{
  "n_layer": 9,
  "d_model": 320,
  "n_head": 5,
  "n_kv_head": 5,
  "head_dim": 64,
  "d_mlp": 1280,
  "vocab_size": 2048,
  "activation": "gelu",
  "norm": "rmsnorm",
  "norm_place": "pre",
  "norm_eps": 1e-05,
  "positions": "alibi",
  "qk_norm": false,
  "attn_scale": 0.125,
  "bias": "all",
  "tie_embeddings": true,
  "parallel_block": false,
  "init": "normal",
  "init_std_qkv": 0.0229,
  "init_std_o": 0.00539,
  "init_std_up": 0.0229,
  "init_std_down": 0.00539,
  "optimizer": "adamw",
  "lr": 0.000813,
  "beta1": 0.9,
  "beta2": 0.99,
  "weight_decay": 0.26,
  "lr_head": 0.00354,
  "grad_clip": 1.0,
  "warmup_steps": 354,
  "schedule": "wsd",
  "decay_fraction": 0.758,
  "decay_shape": "linear",
  "final_lr_fraction": 0.0,
  "batch_tokens": [16384, 32768, 65536],
  "seq_len": 256,
  "doc_mask": true,
  "train_tokens": 186000000,
  "steps": 5286,
  "dataset": "wikipedia_en"
}
Each number is 500 + 25 x the weight over the matrix's rms, rounded and kept within 0 to 999. Layers, rows and columns count from 0. Numbers have three digits each.

# layer 2 MLP down (transposed), 1280x320, rms 0.0327, rows 243-329, columns 160-239
509516537481510523516481507478500533494495526520514480490516483493523491479518483506478538521531493518542537447490513506519514497501491476457501493516512461549488563525448482482521540500512489509503481536526477488471520508497480507482487515
465455505464477518487517490526485481452468505529503489518483508487494488496476533500499510499481493508471525471533521522531510482544518485530469521479518499508521488494552511495514530502479474507479490511536481520497471548517555459491534504
505514461563495482504481504496466501506498520499498479554471523526452535500485512529501491555503506527516543463519508494483525487502440467477490450454530488499496507459480511498466505479530513545482510519455478473494500469519514468490526490
457480448527450479531495498542513451537521482502547548504496462531503507494533507501535473477481529529460532485463505491518470466516522485502539523470467487521526464499531517493500536514555504486521522503505494495528430458551527520522485532
460512510463519507511506514542496518493488499502507536501502480514437490488527511468496503512473532491527490506506490493487511508493528482511513504515529481547530511497499491475522507488489491533502486495499505511495514497446518526543501480
455492475482533504479470494474497522503488516476505499527531503508513521526506521485493530486505522469491480490501462510493506520518462463459512453513489484511517534460488494486520454541518525478477555492455490510489484486492472543516492489
499550494519531540497531489492498537461480531449493477504492487465545524503524491511512577532510534520509520499540530501511531542466498490511495485508484500485484510461526474533522486480523508505469513507534503491474534543431518510535467479
514467442512513521535452492486473548481536515482471479478522518542486518501507486503532461544503518489489518500531481490485466515494491464516517516494483486559523512496467482497440484538451517489523478557462472511525477538485530501472484517
466498517500470505533517508475522449479486501483476491493504483535494508484481515529498462496463531470504477516529530489460507529520485477488492424483493477524550494495469520500494521430523505507526539470456562477485506512526499513523513502
531479497509500495464474475512475477524458485484501461500535546480481473465468487486510479528486498536490464524484512479491494446468466512551497481529506518528471480451529475506468478530505520495495491509479481563495519540505527498506510493
532458469500485536444461530474523495548472486527490479545516529511508517524480542530530505483515484483521511515484480493483505500519535467521485463513507508502457506429489501457505487510477505535567493493527460486514510499527543499532495507
483505519506543530523505523463489509483515517508553488474503494514481529496522555560473460527492472505532506515496487557497496516488500482499491474509509479514520496517497512466477495503540520475489515505465519499520492518527532483465497493
520538484450515490497512436497492467557514485506499515474491498510539508475505523479475505506493503496527504513460479546527457477519435505568496535530484544478546485475483511490529514530516499525468486514533562569541504507481497489551522541
501489502517494532482496473477492556472444486457496485491530511434478492513505478529466472459475508493502506435503531442530578521546507523531513489526516537528475500486473435503470521512554521497516464485520463471523487513504503398533496474
494444547460510504492480489511516483528489511510495512481470561524480523469441454547496480518470503452457527468521494486507535548491495476519529484475508538476486485469521519524474522482457516491506480496509500522523470474505508472506521507
512514473532480464476465535476455527469486546538436529492496510452489480488500532521508518508489496476483520522492467510482543483508514491527485466504536498469497481519481507490484507493475496529518556458455514536543509506498541505538499471
512474554502539492504478506462484490507454504521492508527505544528515522499492484464498510575533506504522497447528448478451532493517486511506528508431466505477504540499499517501470558508496477507479495524537474549449575533535533492504501512
526468496494523536448541514525489470480505528500479512522521440503508516485484445466464482497519515499501535555525506502526494500487515499508450521521512439518516530495494505531468479503487533539454546520507489507509512546455513500496530464
542489483508525472542464521530525449545479531505471481504520457522511500539519498490516526469520488491477512492482513516468490507510503474505505497481480510497516573489503499538530538498499509511486539501504527515524504496511511502461525504
438541495527512504460518500510524502513519504504456525502499467505480523468522535542531498445503554517486500496533496483462498506471491529524497524496461498472542508557557511486446502485512513520484518477482441523500517452501549475496500499
555518511509540526500543508459529523514481506535514514462514484514522534507528556525474497483521506491472476526504520476475518489526464501482516485506537488491459460477500494480511518490527448531491488492522489491519471512462477460472504498
498537502523489527488500516518474498484505498511490529498480499485537483425492523495492479490495527518502510480514477506512508504498472506503482482490469507520513526515471531494501464481508522551504511498507480513519476450499485517487494510
520523493502511502485543534492506498486433507520548500516501550491554492528511497545534529497504492507513498547512501474468531484498520490530509542515529498527510510502505469482543524525484509527481520537495536529519546546550426495458507499
540429487497469534489558509523516519486536493514494480476549458500491501485475459473481513533470575439520474492497471452511509527519494559537484501544497516475498476510508477483481481503522503508539503506518463522472449449472518536506496510
538493499479478493506518486498514480498482517540494507501515536476499507447522501529521543481488512492503464489512504496525526511496466513500464513460426511498502547490532551457544488444501479462507524555488493499505506470530439525518485473
500525459558497472480518502509494513502498524483507487521494474489496480519488484483471516511492517482519457512482500491518474435486505516510511506484485456524512477489525498490500473495496458514504539478457485518503522476542538512448507493
510496529499483529470528479491453507504487496501494510512456476500532470534520479505556519433493492472476521521525507499506555460502506499523501485499515498481512479498461520511512512497489476489515498492519495508482524542489476526491512467
529457507532442500494487523489498548473511491510505501522496487509474527468450529504486527501539536478509484475487475459499479500476495469484539478467496499488479471489492520482523496497577508469495530490478534539527473490560498484531520454
502498534505531504550502516466482513499456540518507512512507531493460514513538511478487491500481514535524511507454499495472494486464509492492487518512547511545513492492502522496510517480520509466491490495502453440513472494451530505524482515
500503522488481477496558494481529516494471517485517509477527490494508478481502467504532519449457521465507499506525507495524479498520484489528490475497500533537507511546503487504484497505498503508474514487526460474500489444519506475529486480
478511548443488474495520506485511485522495465470510489526490496463509479494496539507506529515495527529467479497463524496527531501494512449504528519521509475465505468509488515470494519496446494481486450506473535470481510492533448421496503477
520525505528533479511486465543535521477454518518542427490499537492521486531478514530499514485554500532496511456438497516581521503533543476460483512506487562510502471501481504564485503524514518501556528509500510505509479483506517522493456568
484520487469495502439518511526504500490514504451513528493485486475504540492495495448522479505557516559531492518553505528519514516455505437450446501454522456469546514459486521517508557479518536520494537479518501453474490492505528514533516502
523533521500513510506521529518475478504462514534509494481477501511519500541544485523508522525495525508526483525505521487505506473509489533544483496534501497489501536449505528513508473514463494531503515485504502487469505515489489472470520461
511492474512464485498513514512515494536509500503507508462496483534510486514492517519537474487511501518491509509466492489491506508445479495507512502486486488504540475480503481490500495474535518500504529466516485542491497464501533462503535503
495520509458490487527433484550474495508531525492482544515487492530505533475517495551507486508509464480475511518513489496517452543530490492525493502503540446477529528444526489509476505531531525487501504515491529509511472510471484503517541507
488528518475509519458513504495483500499513526476469505516484516508463521501506468520483509471514517476503468528516501504486480530462511486531520484518486474500536525519519530488518516483513505534472508511460521482490500500494517502483504485
526523536498537516456531476476529549491524514529530500500478499503557524518498522491543543517504467519512521461554524474486492513488479476493551495542502499491504488527525474519463525510524500490472542510499497484430555526468497574463483486
500543487478504516544436462491472503494448516445516505526512466477508475521544503503497485520506525504491490529462501489493529523456474481483489516485484493568527497529518443546477486458486511481489436494546544550552516499472492528471484518
523538453535470477502482475528479520498540504566436440513501519441449524495483551506453501499535496514462491512540524522511476496474464551476512512491554514493482483542497533513486553491456517489470498504507530488495496491540529515502526519
524517511482547482464490496500531475490516478479490491517506514466482473469505485533546521510533527496553511516501487500507511511492496469510508508525454534493500489486462491525457505464505507549456450527523490482513499535488523503495479491
502466426512439474455505478489492499553506522503516471474518499578509498469502484507517506525454472497469544531529567518500444509470481449495457484498406525536490567496506461547516456471475497480464483490497522470494473480471511519473499533
478573502499486491500522494488512502432490487476519525542482479497523513503517517499500537523483526500500522499493483478533519488538498510516467509489538541507492517486505543494490507468520498533488497492501509486513530493452489515485523494
514509501475509490475529542453447510521536502489528512506508530522494539515462477506486518490507492488515511483533486483478531525513512490481504494494477471536487546509533527457552533509507487488495478482499500492517500463514470507460475517
504501531545446492539512491498492508535474479549518496495484506482471503489503520534448519498505476602531502426464517534478482509449528493484465447508481496506471490498493526493497526494488502501550480549424466453499524480539513449495510508
490519492491500507512504444515497564509521484491488497509530470504476480482461546532495484502548465485477530521548516497512479476537507464545487504491511498496519499522509540506505538539507540539507536520572535483500463450557497466509520539
525493452488512500541461486542505528497497518512457555504487485515527478506540546517480472488483489547468527488488467486476468442509493549483474469508446555493482489519471506528506502484534522502507456497494465468503506486479460489502535486
510491538504503502498561535467529451499492483469519502499503540498531505503503487459545515502522490497522498493499533478515524485508483495479511496513508454492499499541515498513514557548512478545531513508488454529449444484518492530469517467
479508478512458481506499488509479504473501459474514515483510513517538516513537472501498473503482513497479511487495546529507469486516507515509495492495491447478507556493493514515481519535520486503502507458477502490527468484511457483477458425
533455475526497501479475524506508523482522504542469505493533514511490499502492524530484465532475465482511485450528458520521490504545531550523437497515521478466505483448511498521474493510491536477509526488497544507506474489509488499515469491
499532495510501515512469490482495511519490498499479501490499462504502504497474519553457526475489518541494495501526499538442484491524483496508541486543488466474510515455523482500493486513489501508488532498484457500410490471486488521455492556
522530494530495462508465506423462442448450507507468459496547532504506520549483511500508496513496541533465543503518553482478492460487470530467526510535496507521506500454488524509507534493473489479474485497477484480493491522486477528503514509
491507473512514505504499486521516496504491474531511488479488507481486483512480491523500502479517471466499536504490478466509478547498522500480516493509542492480492481490504521543489491519516502485513510522492507475490471496520502480476516495
489501504495492482525485490467482508500503511527535497491477452490500497490526514468494525484499506493465491528473498503511490502506506505469533536479480474505493470495498470479479509494506494492486500485524481520538499476556531497504478490
489477506506512556460481507486512500468499499490460493512466475505470507507488477504511515526498478531497509487499467465447550490550489517476480503514520499532503495495525472532462497500495472502481486521503450530497514484521487496460524458
536537564508514504493497521512486511518536541522488465480555473526478432486523481505507495451514521515474476497521525458474509492500501514493519503523492538494510538476559475524537480490443465473493507456521533471473492507534510505524521491
471537481509473478514500478516492515498499446496510538464528507502505464503489520484477472526526512515512490543544476499502513515464502451541501513507478476505503483510496515512520515543507519484521455515535512528512485506498500500485513525
474503535494503488507491526473522476472510485464517523500476466490490466487520491441546540504520508499493459458500494502479504462491470518505458503490484462547488546478504495490488553503516468510493490527481495526493475459453486493486463502
469498503524465457565493459466494488496518463474510482488498513448472473512556489499534489513475523533494550479503535552511506518523554523466476474533492472483530508514482512499511533528506481481483506504517473503500516469497509482557458515
490488517477538576496513493487519525544609521524535501509499480476528486519474501557520502552492530513509493504516464466522531524508516438506554481505501539481474453514481512519510529497469546481464493521518543579534525522482485495459524520
515520499506463502495494489476500506513446486507524503529436499482489475484535483544480490455534480493494489495513497516484463528469475537505513520534507525505480533489488498502487501492487496520508527516509514466516495474481492490515489475
527454488488505503440529517524472431489529449461474501546507430520504491517523530552513506487523483496491515509454497502480453492476502492520471448480497560475503495476510489476492501497484503495549497461507513505483509491507471487530527508
529502578442446517488547471512538508463478495476522499534491492482468473524497523509531483483459535501481497519493494495457509505481502514503498533524515525499481508502557454528482498519533543487524532508474486497461500512559511495531515474
504432521492541490516482512521530502537507494482540475523491481527527448526524482518502517559501523493497476534449514537509502511487532489534519518512479517486522525508471515492460528519509514482483522502477534506517542524529581496518506505
491531462505483515488509490485491501485489496484466539499487465495490494494503515520502472507454500492478500536544529480478507464520476504484528494489512540496510460507528486502520486536513477558507506482461471493489519502479464512475519478
547482488467525513511567488447461499523473480522487519469505475482524507471512539528467526469507482494491516481498461460457536557556511477500506511491486514509513465512476476534534478533477570525504477499468456504484496492540515466469476537
503440539517482526480527442516447555489504516507504550515503528491474504467447498489507467516489499530537458492509486515485470517498501493513491491516503497425499497523526488508460477502511517504532526510518481505491480522475473515504475528
463535520495502499531525499484494535475481474495506511507511477501469498509519493548523510515471492495531507525518497506528490488493535512506486500522492541494496481507508492480497481478487456470521502480520519506510506517484480485497481488
488533473520540450476490512511481517560469483520541474448512567492450509452515504503511474489558506503490488509506475501467508540501506468529503441505478500497509497446494509492494499485484553491473498541536523544534545503507457522496513547
450562493518517486588538500483525455529498466452491493525504522448476503542525470464474492562470486479523462481500514484519505473560501540501448511552500520506541486479510525535482520571539438494503492471495510448486497497513499507476475482
493445490551525525505471499492488488470486492502450512532495466500433530555455527507468453487548453484494540476484463516517525512515517525535471462485526487511507506493514502465449531476483495546535480492535471502520472508554521501524451487
472515507492527506528489549450489485484529479516538496493509480449522493493473535492502492515501476545505492468520505504514527493500478477519462532458474486508497488488484514539554475438460494557478439550495514516517504497486487470470499538
536463468475538502482549480520523501496493531516502452533474496537513490467455479559513546512539502477488529514468563530506444521453501507539485528479491514506483507506479491522529512494485493568532485474531544479514503434520482525505509512
509515477476489464477519460534473517540486500535539496480486493503503528562515489459504519475519505497496505530495457477525506513486502478513497541515474480522477479488480495470527468444516545557463454482525502518483482509520494534508460481
549529508486500521544497468519494525480529497486554489510506504486460528523481557528523482539467532500479516568516466473473472479446476498485509513456513474480518511529470510535516451508480529552501486501502533539529506463535480463474479505
509527500472498491508519487439480504520506511516532491517543512494546521533506522487452491486487512479476498542477456493481480494460466497492478473513507503482509549484519488514520509493516500513451472512498489517503522514532532482491481518
550485509489516500451550501485481531555505479553530493508499542522495501492492533490521540543485468458483462504516524479488502551483530530489526492521540503504465487539485475481484520467470525510507535479549513561527491484504526506494510539
514491503481500537479518526503488468479489512496521524498519478501546475503518513483493505490521513509515470492528468493478510535525501508536480479530518523535478459515512484482500502489496519499470523563483485498510481486494492541454503523
485472500453432486485464480507459492523494524474496533499455515492519500482525430510517511515466479513457533488503479484501472438475481492499518497585472494526497521518518529497509525511529522496511492528457510494509509466562537507478483548
479485485523532544477509568485477454503534504473519425439518511579434551472485471489464500490482524467458513479507503524468516496560538546484548479541519510513469547450468476508490508511476558496535477519470512514514475427489516509478523508
486482487527489483521518531526504488460498503523469553489512491500527506490518464462491522499505486525477489487517471488479497492520469555463516486476473517515481525460534529502528542495505498524535505508448492487477506533498494526531476474
458543496496480471530499496496472507464447469504488515478511498493477507489550496519476533526495512502481507455500506518469520496533509512466516551488488494482491512502498493522518451508509497537507504500483488452500521509498423496489475468
527453503499532483499448514506502505516502489520490477504483523525511466484467541549490462533486491484503532463518496543511536543489534535439542510508521534513523491544466496531486506508476516482514500500510522519482520514500527505536516506
498473502477524493484499538486532528490521459478520520523481457485484518498509503498472486508447493499510495517528512538482494484444491470488492465488503484543490490535524490472562482504485498503490506515496538505487511481524511477510514477
483485503499445477541503511524467472503507491488460490534472514545520508503496471508528509513531524542489508507495529439493493488490468476524489489505501509480518530450512511510511509483445513491512507462514470485522522476485492486478522507
475524513512483499540558511516525509496497473504501521518528484502477470495513482506502505466498513528503510520547511475500495448530519494513535530459515500503529480509510515533518480548477488496479530540503483505453484514478511494486501494
499483465536522509478545482512495516471529468483510517495510465485504519503540506487491528503493486497519520519499493492495501504529471497527490476495433481524512467556491511503507497444518482466549495498498457501493485497506481495473506521
# layer 2 MLP up, 1280x320, rms 0.0389, rows 244-329, columns 160-239
495472512468495527476459513511527464475454508492476461492477500531443514535476536480507478496487529493477574460472504505539459514538483543541472481499522530489530511475471511468474550560520517488497475502529488489511489528503547506482493493
497472510505471511485531519483524474505526504480527514503467517537493515459502507481533487519493514496498442511491511431524506519475517525518488509529495485488505475500479525502518488480495530520474480464513506514512500524459498469515494503
489502478491466488502499453525484473515447483528509505506489483498479528466522542507546506474554483493485518471452489474496475513522530497490516551512459527464543506510493522536479526491524508513543472465528442529531462514512437510527485536
449482529496505536459518498563519505472496516509515469482496488485477482501494492535519513530517484497497531516480480527505495522588544520480536481462502506465465501476509524486517520481514534480521472485532484521482505487525545471519500530
497443496465527561518507519542559512508503528458476502516483482487467492514492545534481445490501507513519493510449566515506504521506534473514492485460520481470463492506459497493461558518538478497506494466484491498491488476537532500511473492
503463505496495517515499509487494483474513505538485483460479518514511495517523501516516478510547467498515504524492499510505508520504590482513546467511494527475465517478446518481512514530528504437493495469504534460504521506517496513506496516
512500490457492576510470463510476517477509552505514484475497503460493483496446504472496495527514483474519458578450537474507488531474502489512494539523495487473505465512499504495480548510495527496520457495502481498510507514518541528547489528
517532488543480529482433492539503522462492482546490498481481544500531495498502564500503466484519514462519544501483478499515508528470516512472499529524490468465501484505471538501524508531549488493484519485494527514485466468523484475473516550
556505520499521513499495474514509473491459494505508463473507543514514453512516499534520511482506475505468550511527505510492552505556517507493457491490513533497525469493512516488509481497500521491517523510516477512486469540483486510494470526
550512483552520517558485486538471476543510475497539479518519511526511502524472509500531482502517489533443517506516480502496532508512500477466492474465508477457485465491490535491512521485504501517520524492543491513496460543437509512497522532
488474474515487487484490497493533502505502475472476496508510497509467491511429512479500451559524531448509539470504483502515508516510513549476488474516489508502522481531472505478480491531535519535510481505535532486491487497518524522482475521
469503500506500542507491485485503495508471480515493501448486477509519471508508548525493510503543476489542493478477514524516487539518515475534471506507509518443467494506460521498551480506490560510517494474506514538518474494512466523498492534
489467504486469485489486446521564471502435506512509456490461517489490466513435525509488439490509464484516495467460458493509562501536519451486473507459547543467524470519509497474515558485497480458495460518537481535499514540471478480483530561
521520489485532531524488503515513513525472507487518473517478524501443455521477508490526483496540523474529547564455496499498467495536505508528493513479555500513506508463509460483480503562545482468528505502493515467469518484507501475516472493
486483509518510475519495504504510500589483551502497498469489509494474492507478480528507511471505466476494484434454517544554538515501564487486467490517531543440483470534485515506472508507502489505513515455474504482549505511495507509490499536
500565517506465496535506494523541476509533516466523512475476505518478482482506508500506472511470495472517449503480483479526522512472501504508505487485491514481503485546509508516475514498485514508489510470475522494518499459499514499525471493
529489472489476533515535474468510489503448548485532486489492521510491497485497548479512502469515484482512509476484495532526504495546522436500494507475484525466471502569503489545483491481502489496485522487538465503560469509493469495470494529
502481505537476504463479508500514480516500508484525487499488535568473467512435490469539471541501482499476484511511450510509487498475508493523526521502515501505510477521475503497515530481481509513520472490505499511518513502523502520524483529
458520494509467497523456479525488527530475516508502476507481518457442547509468476506484479490515478511476522506483544473493472522528524487501485535490485516506509481493488489506480532487541495505495531471495482482511495482523548499504550526
502482525510500506524521505482535503514482516521494502494524504550449496519493515515503511525504477490467494445500500498517516481484501507486491522501510555502480514518483550503508463454473491501501473464500524468505515516484522490532498532
497479491491508491471527489490525509490495501459514487493511498479522489563463486507495499503535523492533483533451512496501462555501556498475515522519539533505519490524461494492498529505507501501488473474504479528518529518452512502484444488
494468478503488493503466467468527524484490506496467486474480532557513486544504525550476479510530461457512485448453455532487525522522513459500473506519468478484468489481455480517482536501478509523528502472516485506508439494524486487509508497
483455543496509481547534497506520512516515513431486487487469504495461480466488482479491522496512497518509482487493535466527497498529501491546466512483472527495494460523507553507530465496517505470527512513462490490502489490545502470505498554
517496498491488534483525488501500500519514497525509463536461518512511503489472454495474489469508472495509493512481500491504506522471554450488510494500523484460501492508462519494488535531495504540510529514524472522520498534451530521520464512
503457492496496494497465497525488511498513496534477478538481525496483508514441515511534470516537476452484556457456524524524531498535530464521507495511518501474497511514478481471497525505497496466525498485544520493495491541483529551504512539
528500470495482566551484484544524485484514521507481465524511523498485495515481543485473443531501510463496470482476511470505485496520559472497482543506485517503497493482476500509491514454471532497523498480522464472484501514502533538474492503
503482526481471539513484499505491484476488537526458477458479508505492480514470534556485522477507515526500532500471522481508504493514521497453542497458540554507472484517459493515491495525481495511495485506472547495516465446487497535510519512
528502526540483509458537500477492462539491497480461503540502489496527452485506509513520473499505496505505500503503443482542517569495543513538530523500506563454502508542504540568482473514490511506501470443518477493503501553507501511532482524
517454505484511512540491493519497546484502504531512501486478492513514481501524549512514474500538492510527482497477476497528532523519534503480521515481535499446489511508515537513545538498489486447492484499508515499498503550467480480485451480
530530492503455523507461454500471496485488507501522505463479471498517465513492519530520490518529481486498523479456454506543510517535499504534470524530525528472554482528515499540501513519550517493529458479470518477530517498531472471466534501
491503500523465519497505475523488486559498526481509468488496559493502502536508502478478450491537499513478474486495515497522498515514518526514489516485504517503526485492521510524474528498533524485541497454515483515501494458519494545500494502
508486561479483498547457464500497492506456495462506471520484492487423501540508537494505465525536482441483542488492496469494521511500499473520451513460445515496494474516532552492476534469539510471510451471475536496489444529543520513489500530
448507495518519464499466475517521504497497485489535487499500479545517514510481499525546486461527504479498525529488442482498496513511498525455511498455460527523573482489534502481492507501526508525522494449498460524500464475544504497523479521
521549518490509505525470485497479541518448522493488499521492499471471459523476527539521498497547496465463552481475489483503470530504508479515485512512469491467490524503481526504458477479575498462472518469477489492486457477477496513464462522
452481524517495531497456484510501546520482491518491506475507510515508499561493532496506508485498520445465520503465524479508489519515533490477482525461481531492582513508477531488526472536522527481501476473478532505489463511498522459512493546
493496488511472489502510496489521481488484508489521476501490501516494509504513533492556480498491500470517535463483477489518444519504497500536490494534448475498481478503490515493469508511542498452508494474468507522501481476541488493483491511
476513501520506498528483511527536503552540520475523508499547487504512509493495520500497520518547499465490476470482519480504472479509533480483511510468508510474506487534493497525494494459474538523572493468507482481481488512524521506550519511
487479497515512575505475517534532489537472521525481470506476516497429521517480515525493464550500488516520511461475497483509563564503550471516483499520485521492514522525488514498483491507487515492543469486468502454506477503509542509528486503
538513481493513531536497468477479495557517529506524508510480545486444510472495533498502493501519515496484495509466524489532537485482537474494518498444500505490514487515518530527469531529447513484533493479547422477536458483506506485536537511
520544522516495493552441482532459508488508538463524499474528507542515474484503501515470484539531462480510471518438539509528522479508497475449483531474505528511484462478504484533515506527489490510555458486467551495524494529486484536498495494
516559473550505472538448453493510534513509524503514522441477546510485516500439489470493487486515492468464495521507536504477488511497481480477526504506466505468486483490498488553497544464529542447489490449505472464510444475514507475506517528
499521463506530484533505478495486489493511489491515511501512468477517495486484551507502486446562487485491513469498503481528486534488509499509501487497475492460533489503463500555500468539530514518492540473517475481496491486496487486491499509
543492472512490577493477503510514538494513500518484486503481516518475490530471531510531437506496485506474504493502498511496505540493525477485535472527517503494539497514465512507480508508543505503499508475534484500482479475489542480473478525
464548499494463489465470462487507449484496497476472421481490510522504473514458560486488513476501523460501550488462475521518506483506467528499472484467498512476498468518508504519495494503486474507543470493526554480518470496508504514504536558
477490489491478535553469506512525508538508550482529522442508509494505511526475524460502478479518490470466489513481492510520485503469537516534501495484497529483525509528478529515480485534500534468525469463489480485501471508485528466501495513
466464501499498539488504487495498516504485486540498480488496512497457465525463515507487531485551457478481492452479538473507559496522533473522516513514559560483489455512444522544487497519533525491522477498496528471512479478512456511470544511
527506487532531480472476449525501504472513481528507492495502483527482521492468524477503478534547510502465527456490480524529513510502498542531500495536543522485466456492532522521506519486483493497534516507514521489453482478511519542542521493
476533538483476485514470489502491470445482509537491508473505529465525499496452538530525471466499511473475516501460477500510485509535534502464497508471464486494520479531447529472508526512515475454493441488456466525495459473513470494533514525
546530485466484508531459508475506522477489561466500496470518471463438489493473497509533503532512508480492490564471513444531476510483505504448504531538486489482516460476481487517487487528556483486482494488490529517491487466496485480509451517
491531513523536494496476487527492478477507537478502504533487544513528509514496536520502497473522503493497559502499524491484531506508524488530470486482508508488490495503499498592455471467480518501506516470524478510494446531512490526483496531
541485515494499491519488479543506508539502469519492472511528525487454511495475516503516483527535513502486530514491478470525510528501543491493502533520532537494550507555491503481540489502504529506512471512532500481445491534455509522500463519
452501521486485503530494515536480486503480537465484470474509501480442466500475492491504473511554478458521540489479466451511478534509517474512490527479519487481498508541470504460472535484527495478504501460486541514493511496481497534496469504
486504464512443472494523469502477499518484542502498507499490548519475459507503492526503484493490504499495527519478449524507517501460503510509508515515489517490510512505526523552470500473527511472479442457515463480520492489481491535541546502
521451496491510507518431519521513532466518521488490488515466507534462502515472544526499485531502506477480541490480485497531493516509494489534496506495532509481463472527519510521502497488479518452497493505494549449505496471550516540477540525
494470562512460584489477516505536549489533502534467464462505521498463483531442517470545510489497496484492489471509540457491494526508533502506531500485534514490521458543458536500448512480505516457531476488495494492480481460509550488538508517
461472525486506493553505522503524483497496503470491483473489518520498511502523516511510474489517488496492529496424480512505462498522542502514500522479498508473488513487517533486493534490560506471523473459499550484515474478536535503488490506
512514526512482532473541500517514494518496516501522489466442503523499481506500498482518467468494503498506462526514513477518487522499511471477534498505495508464509504513486516515491493510502528490480499474507486514497500511495502496497491528
492495459542461480512484481535519484483528486463510502455472545531493499526499501510482478488490518513506519534474515528527491505542528531510488526482490511449517496485514515522498485486479549456511499514527455505525468491481493477511497501
546511498473505473527501507518536528555492577478489488456471502553507439556508474464502514481518483484448477545472501520494491517519525480503443492534532476490510488522510551497526498517527503465484535465513525483537493531458520525475519517
476476448477497514479428475523485495511509517506471465503451504543492499509491548460482448509522520471468503515453462502531516508535511516464484479509530522492541484520497497497521501563505507489522476495460495443490514535536512552483528518
494458516471519523487487486592481483465498488528486475512482486482446472498505535518536491541506474461540504494450533473533524492523506538488521524511474514482477513479497491552499484501490496472548460490522505492513486516540487537519498484
480501580474433501520484460518500459485491487530527483515480515512475438498488476506520488495517520477480470523467455491517490549475515533501469501500528556477485502484517530506476502469537524458509480483528537503481480534557504533511487557
482544510496481499524446462522519473465480494511508455485490513470487451479476534514529529506533529473456529528500481485524508543538495487493501496486507567482529420534454524532507496477534513487525544512491507504496481519513472519479472510
477471517483529495540482445500529473492491517476466507461501492504490515490456519483540511481513459489513520464452455498505542491559516484468500516438496520494511473468504515517449506498498456508528504468504436488561482523509525485504505488
469476529449454513467442488497498538451496531495511459498516508460456492515447505519514475492552500497514510484456465492490478481497488524507494511492479515491499482495502470498484510534468507516533502480524493540547467473528506540525493527
468493502503530519547505490469517479531526487480495519510447505489461510528468514503513455509544478485499529486477513462520540532499543472556473521460502516471496513488458511495535515491500496470505462472468487467560507553448504508485480535
499457513494477549498511467510499469524519454518503492476496481471513466489489520520520494463529504524515463496478468495517527554505495481515507491498483501463514458489488522506505539519498494501505481494537516492491519533491478527498499534
522517528528518555514494505516522459493521483520493488537507485521491458501517554526524487469553469486539542474494512482524526527547502481522507458484487550453479487492486512555519491493498520487550487473520503489475500519482470521504513522
504520521488493530493511519507540453549479474475479419517501527516506436487533522494492452499498473526508534455511439512510520555501534466505506496506492563491515498517472522497486512514509497523508490500541476511493474530468481543494468526
521439488502467516572506514513503481496521475506556509522508518479501528488474472475523425521560530508535471529456527478523492515504526494509504511416477540460518452517499517475518522493515505492500446478544483488516534461469482492509459499
506431540524553509547485471483533479509489518479511439527480505528480518480525487515514465530510488496526521484471487543552544470495516478487489495510486489495541479499502502529465500496498498491578486484532523464495481527510509486545503527
482477474558536497504468494508504525519446523503530513484457479504474502481481518481500433511524535434487548506423488486489446507515503479536489506491488470429506487463528492481471529482542497469486443453485492487535482522523511530503503498
479536492509525493451461493523487516511511525512482415507482536543476506529485515485533502468578496490503535451483521529543477491533522507468489523512496500508528445504504537466458480525494519528536503494511524503520521565489470533485530499
522470545494518520491529501471541528462487488503493468528504509509523441522510532520535452474526460493518502468501442528520539528524520484523514506480501510467471439513498503507504497477496519501495492472516502513456467542490493507513496505
508553524512431496543523483508507535478482546492518493470493533506515478454496500499528508521528473431537468509470525520516516514465504507464489523486481486488504477521508494525504511511492474515488503494460516510525491485471501502568513501
445472519488462505540493506500529488492523485445495517475448493498489464510529501475502470462509507506509500534469517513537501495487510513495470497471529478485485514486505504529503447551546502493460461474484489436497490488489490495526442506
462487506542530503540466474478514534498524499518485487503527501480477486503506488497525521501545492467481497472493524494507474492511513535514490525494472477477503484498514534509519495472554512502554500487505517466480487498520550461495515518
507549481549541497523501460479518515483522498506479504500512520482494480463495572468485476527536483477504488511494529494513542506461487506503525515487519507485485505512461506552487507452456505492523450477507499487481473483475516500512503519
461507502520517480475510469538532472524473527467494476469488542506491422525483511523496467462504468468477513497504465526512521481520526476514491489476528505501497472521470477539483491512525499412531464457503479519519490478492509465491488531
523514537471510502491472450486521464462458534504508473516483466491512504521494503490508489518489517500529544492481513483504504538523525506490495483498533493507494492462492522526472516493500469478524493471496514485499504523523535540511497507
510525484520523498542514514519520530507509529514531510481481530494450488487493495488474466525498438487473534483491471492520527523504525471512482480493522508469484485553461501501501503468513503465482502497479524461494484443452494489496490489
489526477465504509527505476556509454512542522446511517471520495507478496507465489499484505508519528440509481505479497469512470486521515521481489532449494522480527476522499514482495533472498510499503444478512463521523486477500490505494473519
463450502520527515527479496529532479542496553502530494517504489499485522477484492521537469533504453465526533482502510495512515520511512547498453470504491479496517496496469542479492518517537508515508491468510527509533510511497515520495486525
485498510496514491546468513488497544581515537500516485460499525524454481502440520508493505487545505508507504508494501506522525508462543489461483486519527520460540519502490525497504511559547572484497498489468525476465498517470507503471511560
478509479493490507478521515519493484543528474484546485499529542472517430506476494560498467486546506502527510500513476493530525546489525510554492483513500488461505484531492532552496498505477487499491500493549487518490498471484488515484486516
477491511496554467511481495534522503499483522486504467432455516505502473530502505513484512509521462499490545532440454489553490516568540506455521507504505511485473518451515519498522549510565463422485526468519550446478476507483496518522481487